config.toml
head_dim = 64
rope_fraction = 0.25
bias = "qkv"
extras = ["short convolutions"]
learning_rate = 0.00189
lr_mult_o = 0.824
warmup_steps = 465
final_lr_fraction = 0.0
train_tokens = 363000000
Each number is 500 + 25 x the weight over its row's rms, rounded and kept within 0 to 999. Layers, rows and columns count from 0. Numbers have three digits each. The size before them is the row's rms in percent of the matrix's.

# up: layer 2 MLP up, 704x256, rms 0.0902, rows 457-487, columns 0-63
# down: layer 2 MLP down (transposed), 704x256, rms 0.132, rows 457-487, columns 0-63
# gate: layer 2 MLP gate, 704x256, rms 0.0915, rows 458-488, columns 0-63
up457 099:468482500487498487571466498486508543484476468503527475513523499477491511502469501522487500494479467488464466483485492466526508525481477488498527480534483484485513508504453487523486494481506580
down457 100:486490518479510569469502482459546541514523549509476542474519517487510500507518496511520531496494485440486486484522499478525492509460516485476526470512504529506527537510437457473523482513521513
gate458 105:531477460468509500484495505508504488496494540544502481424534481525508529491484479512523521489505486538530519508472538507482496531477476489504496496557482481500495498502502485511506511455492499
up458 102:462502477537516493510507482509516477466499509493507485518501489458521511488455526538517533505495513473516513460498491510487464514484526452488535514491509496491493495493513550478484516507481511
down458 099:501484503525485462472491539468496476541496493499520435463476457544500559543469531547486511507514499531484492521478529490494497485470473497536562519535466565483466464487512453531492493515477478
gate459 105:511516467483526560512524519513471444487520503495502519513475503425477458466486468483483485488499496525488506533510540491498505526490509481479493501519493503480439551513529534506484499490498493
up459 102:493528512517490515539479522533534523524479475475528512541452489461486504474506500512502493473450519459488530564497522507517535489539517499508509489498520501492477532519477503504525480486469516
down459 100:492493459478497447517508508483492525489491521523481506463475509486503494518521478532512518482491491520522465527526499546456462538443515466538509492506513485499461487530513484481512493494488552
gate460 095:458523485516485518536496493479508444511504499494508490534489482508505486514509524521555531475470503480473480492494474557526466520516513473466520499496504520499529485492503484480485498556445518
up460 094:483545540517491505484429501519494490508466539541456480511502501521537525510480467462527501463471519460508472508443518493438502490466502491525491522513499546478565516499519519518499453512507513
down460 098:482505492536529490450461509474527468529438528538515523535527519502526514506493503497500480472533452526471469531431498493507496525478479498488456501510453507483495521516498489497511437503511521
gate461 097:524529517525511549471498517527535487493515489521531465465494517497508491537550534472499497498488454544467499551545471463509504467512551480457532481510474502488481522491461509509524512472501492
up461 104:440532508514481535487476553506503530516527473490529508470472477469496514506482478545497480519488499464475489503488522494502466498511527474492505485500493535523474508501478440520525458485539477
down461 102:526505454455497465496477513507533520458559491522563489541493491471554548493504483480462504514557545486496494517484458539521491477467516517484486525515524524493523481539494491505528508486530548
gate462 100:529493509505487446510483553489502464478531506552501468494512499551503515525511514512483533511487493479493495458463524566517500562550492531492516536515475473478505490538459539514507466551511499
up462 098:537513511460493455515531498499503499509511542495500528484546530488525505551526450459507473520465508478477491519555548482490523530493445495511525544538452515492464502512473507513508479554527527
down462 099:502466512499494475508537526511475547495533492482498504509511482473503498494488482470542504493494512477523483524494477471543492481469512573512459568496484530487489504527458480480525541476495520
gate463 100:520504524471519516494514476469532495499437455491496460540501475517499469497512478511511483525486481485523494476489503485530511541501446506519524502495552487509512552472457495511485522454450473
up463 100:515482513454481474469540497492458473463521526530462493492533497486508475483533494526482494532480517520474459496474466480529513498525491510463500475499500494506489515547509472482481466503514526
down463 101:488508529457497462483548469481476462522518474498515563452506524459496502478515504491535521460474467511526487515507460523511481475498551470500467492494445516534487445500479511489506502507513530
gate464 102:473521479468473505490514496511477489528484493484529494466491491495499513504512502555469510508488530508485530462541455569488471503498535451502520520507474472519503508570503520467448498501532539
up464 105:483551494479489493504510527528537521494513470515507452489490459502513512542466467528502513440496533458491484503489540490498539458487478480551532527534480513516501491519491518485473501516531501
down464 102:490507450464511516477520537492533482488482476539513468525544580502509502540526529520491510480508553475481487543488476514474452499494457479523473493515512525480462498485508482485527529485463529
gate465 110:509454500515533526488540517461489513474476492472489517507479526505485498463487535511468517482487491523490508518548518509457526510437534496488444525539473545506531544476484460481483492474499488
up465 116:509524502477490487499510526508497476494523498510515522512542524479484492556543459476491476492533511504532499497482520515503515500567458497502521480493490485485536443502507583484500472510513492
down465 133:521516497493507496524484521519518479510514491495492517502507497477513498526511490497511497515513490489510532498506485506487498497535492500506516492497476506484491466498511518502502509479499505
gate466 098:530489519522520531469450531529515514503525495514483516478487519489547475490498492530474483465518489482519497513550521483547489511538437487501491480519502502531500487508482509476462445551501494
up466 101:530484486490468496497503514483463556497483495483536496513523492505509463478508504501518468517491481524507490495509499508458541520460455516516505486504499508528504505525488499516472528486531546
down466 100:463471472516544559529471499473504504493453505472507474524501497501507518535512492480510491512510548518445485507490491466518508489505508507532464509496516506473467532514460487524447573501527476
gate467 106:523544481529495544546488494521495466531532474506524520506478528476507504524520516515467519475524467524484488478505502458504485434514512504457538508472524530462471522496503482521513485488485475
up467 105:460538511499535521530470515468485543517506506515492459459456509509550454490472503505523485476498501472497479483478484515508464508495498459552494504564496507513539439509506521545480463544494511
down467 103:519453495528471493483519500501505543510468483509481457456505481495531446484481502489532518535452494501495464507462521501557494515477543505534539537544496482532566523501515503489480525485486508
gate468 094:512526538496511558471497494542496502473517515490476489533510498490474497480528481494533487514488532516491484514566482507517448529543555497477473454518471505496482544553468477443507470468454526
up468 094:515480518510510505519451485499478499510476523502472527510482488492446519506475538468516500481543500512515521471526426497472504507519453490505478479455530460493473503457489525514524474542523455
down468 096:519487492532497492540495516479488517540421532419487550528495474520466519497528509446525485500523447491501515479511520508494500536509467483474523530491504473529506525551518454478511483481509512
gate469 095:490468523481577486474496514500499509491504495516467482517528478502469502472467492504539521514485492521534489529489493504527519474516550488504522494493475518499469519507468502563484532476481520
up469 100:513524491562514530473486522513453514514506516475465533478497480504522533544517474478518556508514540503513480513476524458501505490500471510532497510487481503477517445508501516525492507514493460
down469 100:492496518507499532473530474581514476498512493506484514450489547502509508492537518538505523514559504462528511465492491499504516505463509522471529469499510518485487462428500517506495459528480491
gate470 105:524482488535475525508474519526558496534550489467548486504492532503517478531508464498482533449488496489502500503461527518538508491552516515489529486509448496493479505507509489520500509519532433
up470 103:524510567531487484462543491534514483512502480498498494500577465501556526464519485514461507482549509474499479554510516521486500471488478504468513502483500515502489501511484487508529471560464528
down470 102:500488430504471480524523519517524489474517470511549531495525567479514482518501503478495486517495508501517526480508499492534507515544556505490501501503530489520485515483508487519530491504490485
gate471 102:483459465541546489488502489545490495502503501507521494518487469522530456505486502526463543460480494494515488499503488542509491513501478470507512499484503495488496503525503489491446515469520486
up471 100:476533516508532507512508491525523527488497514512448499480491505510493506500469463489471491501511485510511533517456524501482500516522472530481509525498475488508544476501522524471539489478483496
down471 098:502502514475534492527480505494516498485492544521514544486455513523479512434469522506511498505483535494456485526526508528507483504516508475519481503485457490472498532507506466497537516431453543
gate472 101:527510514458512497519499500518469460525505454539501498506508470517447490481482474521468510489518474547480518518482489537521512488521486502508503503508468511511472500538503486482498481524471490
up472 097:519439483493514483523477501487560472466503515488521553480479547503461495502530529479503523505484508507452500498465481507473485488474521497448516499508473484526513514492498503454493519531472502
down472 099:503514520518459475512498544511530494495498503458496537455533455472471536504503473480507534515525479538478488527489469526527517489465527503461490470550502485513482484500466521470502499495503468
gate473 103:472486505500468543534495551509520489523506497535542463515530526506504455537466447539444538467490463519465504497510493496480511484517504493489488534528486520468464520524490482498499509484489458
up473 105:514516490508478533477475522484522508516493488469471487598496505478492513490484504499524491494484504501544495476514463494481504524484521447497485509470486476477496530529516535489531498457486453
down473 105:504497481526501497511510529465508472495492516493515474542517471465556491528520509499501481518495509482523497479506490502473491471506545516505489482568520512504532519490504482493530507521454486
gate474 106:475514500542464497509502485455458488531510472505514491545540522470506477522473522511497462511499479542485505489501581528479451481509468473507465501499516530495515529476496474518491506490460501
up474 104:536469502488495489535485469467507443504526493521506507507532494460538461535487512540512554503557521504490506524495503458527506506478502476440495471550530508499459455487503506518450505503455531
down474 102:507475493496485470498515513512564522555563490510446510476530494549472528478507456531510519529514520496495479507482511464544519528473505519523486489486544495560527492473496485531512484537558523
gate475 100:490495510512493534528506523519464497508482482557536453515520445518507487524525510535459482482511498549509460511453458507484483470536465499511507502498459495490506485521487519503494519490541495
up475 103:525542498480506505504552495511544529505491480502528563497554495517473475536486506527485480488479482523486462542488532507494529541486509465451483507515469536463506472448502476468466518462512530
down475 103:549482472509523442529499497483467461483504519533514555501477494534525509493527456535549513467529457436473544512456512489584500490528501477466508503464491502488481481498521533473477456461515500
gate476 094:514517513491481477501472516492488477506499506465517488508439475517504516495520470546492493514505473495536484481457480495467485503505504486511487527493481471527490428539522483478502523497525520
up476 097:522512503505534493484468551492487510501496520478518454462470521486484496493517432537494475537528458502559466516510492503492520501527490446483479498499481484507508551523517475525477543470518504
down476 097:469476476495519482494489522479483493479534532512446497511508509507517494516480542493494496492464510498539465483503500479442488521473477486493491548497516476455497473496522494508518484532507483
gate477 107:524522481508525486523519515466500489521506527501529516480498513533494448486491473493495482552483466501515452490498467498496491562516467474474491503457478498506453500464522472485518493491474481
up477 103:489472523467514500489525491539491504521483497450495488514524525463512467477588493488505508507509503456468490514503505467531571469551501508496497494493490515479504468508489495524552550483528511
down477 102:511522467507493534526563498535477482474501486475474497529452488498466454509527490527528467493488535516512477504501497526469535482517479487487525440485510496499497497505485499473492497505530480
gate478 106:480503520503465551482476519531516502477537492497510494481459503477470478488497515494521493516524493511498496457544490494479487555479540472466481495472426522514462472510488506515473522500526469
up478 102:475509508497514458545568470539452493508465474516463505465516466492489510491486501491446529448502520481485491519513518472502441464508505512509524511529468499524528513495506503478537505486501541
down478 101:497494487489513491496500491506436530472510476492502493518483518504503462522514503478490478508501474511492490500511499468505501539485508493531507499561528520499521502541525518537533463503492547
gate479 099:500512502471499475468523481501523480475550509460504481458528517499479478527503497500483483486490501529474492496481519517467508463518478501513473482508459468491525489496511550478511522478462460
up479 100:516451479462470516532491513469499442479447479495495505476508468431523487465497530516511514470503526461510475505528516481537503528484506531520510487501473528517510484504516506524539519554531522
down479 099:460497464517461492487480476537516494490454493498470486492540477508507475493472441517507480497512509459515490472483550490517466457512528496525510495468470524495522517482500505499550455475499507
gate480 101:497484490531513468479514505487501487540518461499505486523508497486490500517475481489505493480547444524474486467495518544523491467480502500558538479483543508476482499517449476497531516507485483
up480 098:519536503500504517507553475493495510552521485504541511466478453501498485496495442489488493506504500494453511484520504490549511494510514516501520474463521479459534489484471501510501448486485537
down480 100:492517513480503528512517515491506533428473466526508510520513493507494488484473476467504506507470525497480449521478530503495484486508552524543522515510482499506511511458488516479529467508534561
gate481 102:521528538472463507513471480503526520507529477485542485492482503509491527555478498464497540494504500491522506515507517533541469491501486478524437500531509493504492491525513520469491483488479484
up481 103:473524509472490508514501512511494502478472508504443492490437504501494499484466467512531498486504556462523525530456507529517505530547522510528509486541483489487537512500486477481518521533476533
down481 102:484492467480515485494519489465498481521475534507438483462477468472461472485505476514492446494491509500458522535464536539516520519492507466517518510505471469489474547489521482505528513487516467
gate482 101:491462453520515475484513510498461437486481474514502475509477516515445515538484530498472471530522515514549514538532505518461486535460499507539532500503477513479494515514472492516544500523513485
up482 101:518510472506471497481485482512517525505519496498482430442515521480517500520495479551497501526489513515519496488522532540493543524482465531546496530529476487515453470561476497493504486507482473
down482 104:532494498450510509503511510491496511555491495461480470488527471498495515490484478517480491532509496504488476536516526513497538505508511527531478497458509552506518495522462490503478493519486513
gate483 099:489478489506497529546478487486463491528573501500503444499545480520512494532493492510486465499462493511530561495512572538471519519492509564519480464485490471478489496522513518510474509457523496
up483 094:482510483455526454504516522469508554531475489470453559488508446473476498476487451520485492511512530536499455503511466511484454522501491554518524469486511483497539483523534524463502450538510521
down483 096:515516503484515523507510511515499466508492476493472569522491498540460514483449507454490472494506520528467498453510492519492533529488554444503492451509500480480510519473497477505515491502479489
gate484 099:540534498501510507571527475538496524510467489565529516487512470502492492474515490516491477487476517497520496459534499534465513450515483489491528484447520488532469495480516509496488524515522483
up484 098:475523503525534551524537485500504495528511513475549481504501498510486466502523484511541476536495484535506492495509493482508472523489536499472535464469473511498518496502490499486536512493467458
down484 098:511499509491468434506524464510504528472541486476464506509496461485522479515482502514501491542488543497496504471539495517508490504493536501466477535543478497505508490533499506480482532444514480
gate485 095:507521522499543472516516487474504465510525541432456499513498501520502498529509484520490490564511500531500507490493462478515474458455462510521550511483441496497555477460524476513496539507482550
up485 096:525490506509462515520469512509540507542511502513517517503498472476505503483479480521458506526521519488484486447487462525513524500481497546492497562512493517487481475497495425497510498485468502
down485 097:479455548563486485495522503515535491505485518450485545503537550483495520467508522504464517458514511507472488487471512536508438552490481516486518524523501482515426493472510488508525477512512528
gate486 100:509492504525484518503484490493505440491511508526536496525496503530492458566562514490521486457519474516488480493478518526452525482500454490495503495458513485549479487519500486500488525517480527
up486 100:555533501502494495528449452516525518543509528523511454505520488499494531465540477544507531472501499468497516511542500526531534505480490525517490481501509481487494516524505500480496510532483561
down486 099:509509528489482544542497504520532468527515496552517514508516497534499523477534515520537521470473508517512489501532535551494476530497506502474491504479420522529485480528561512506445497490513499
gate487 099:550527473541497500499515480505513483537494504555523460463474496507505519486450514505452515503476558499487529520507515497517496489480502481411500499475458486507451512526527486528461466499531468
up487 103:500530474529503537510461464528521493521526485508517478445523524499510514472538512497474518523499539458485454519477485451483484471483464449516477500513516484493514463527522521475508480526501517
down487 101:487520493473527523500503501536533546519544521516522496517541497522527545499510460492470504474486516480527494466526513492536503523473487520489480452504507509500483463516508486490527510478533530
gate488 094:486509510507483483504492466506501519505467490516477541497465500519510481484476488469506482495494477467515521532524448504470513495520499510506464509468536497503511546520494493519517471523497475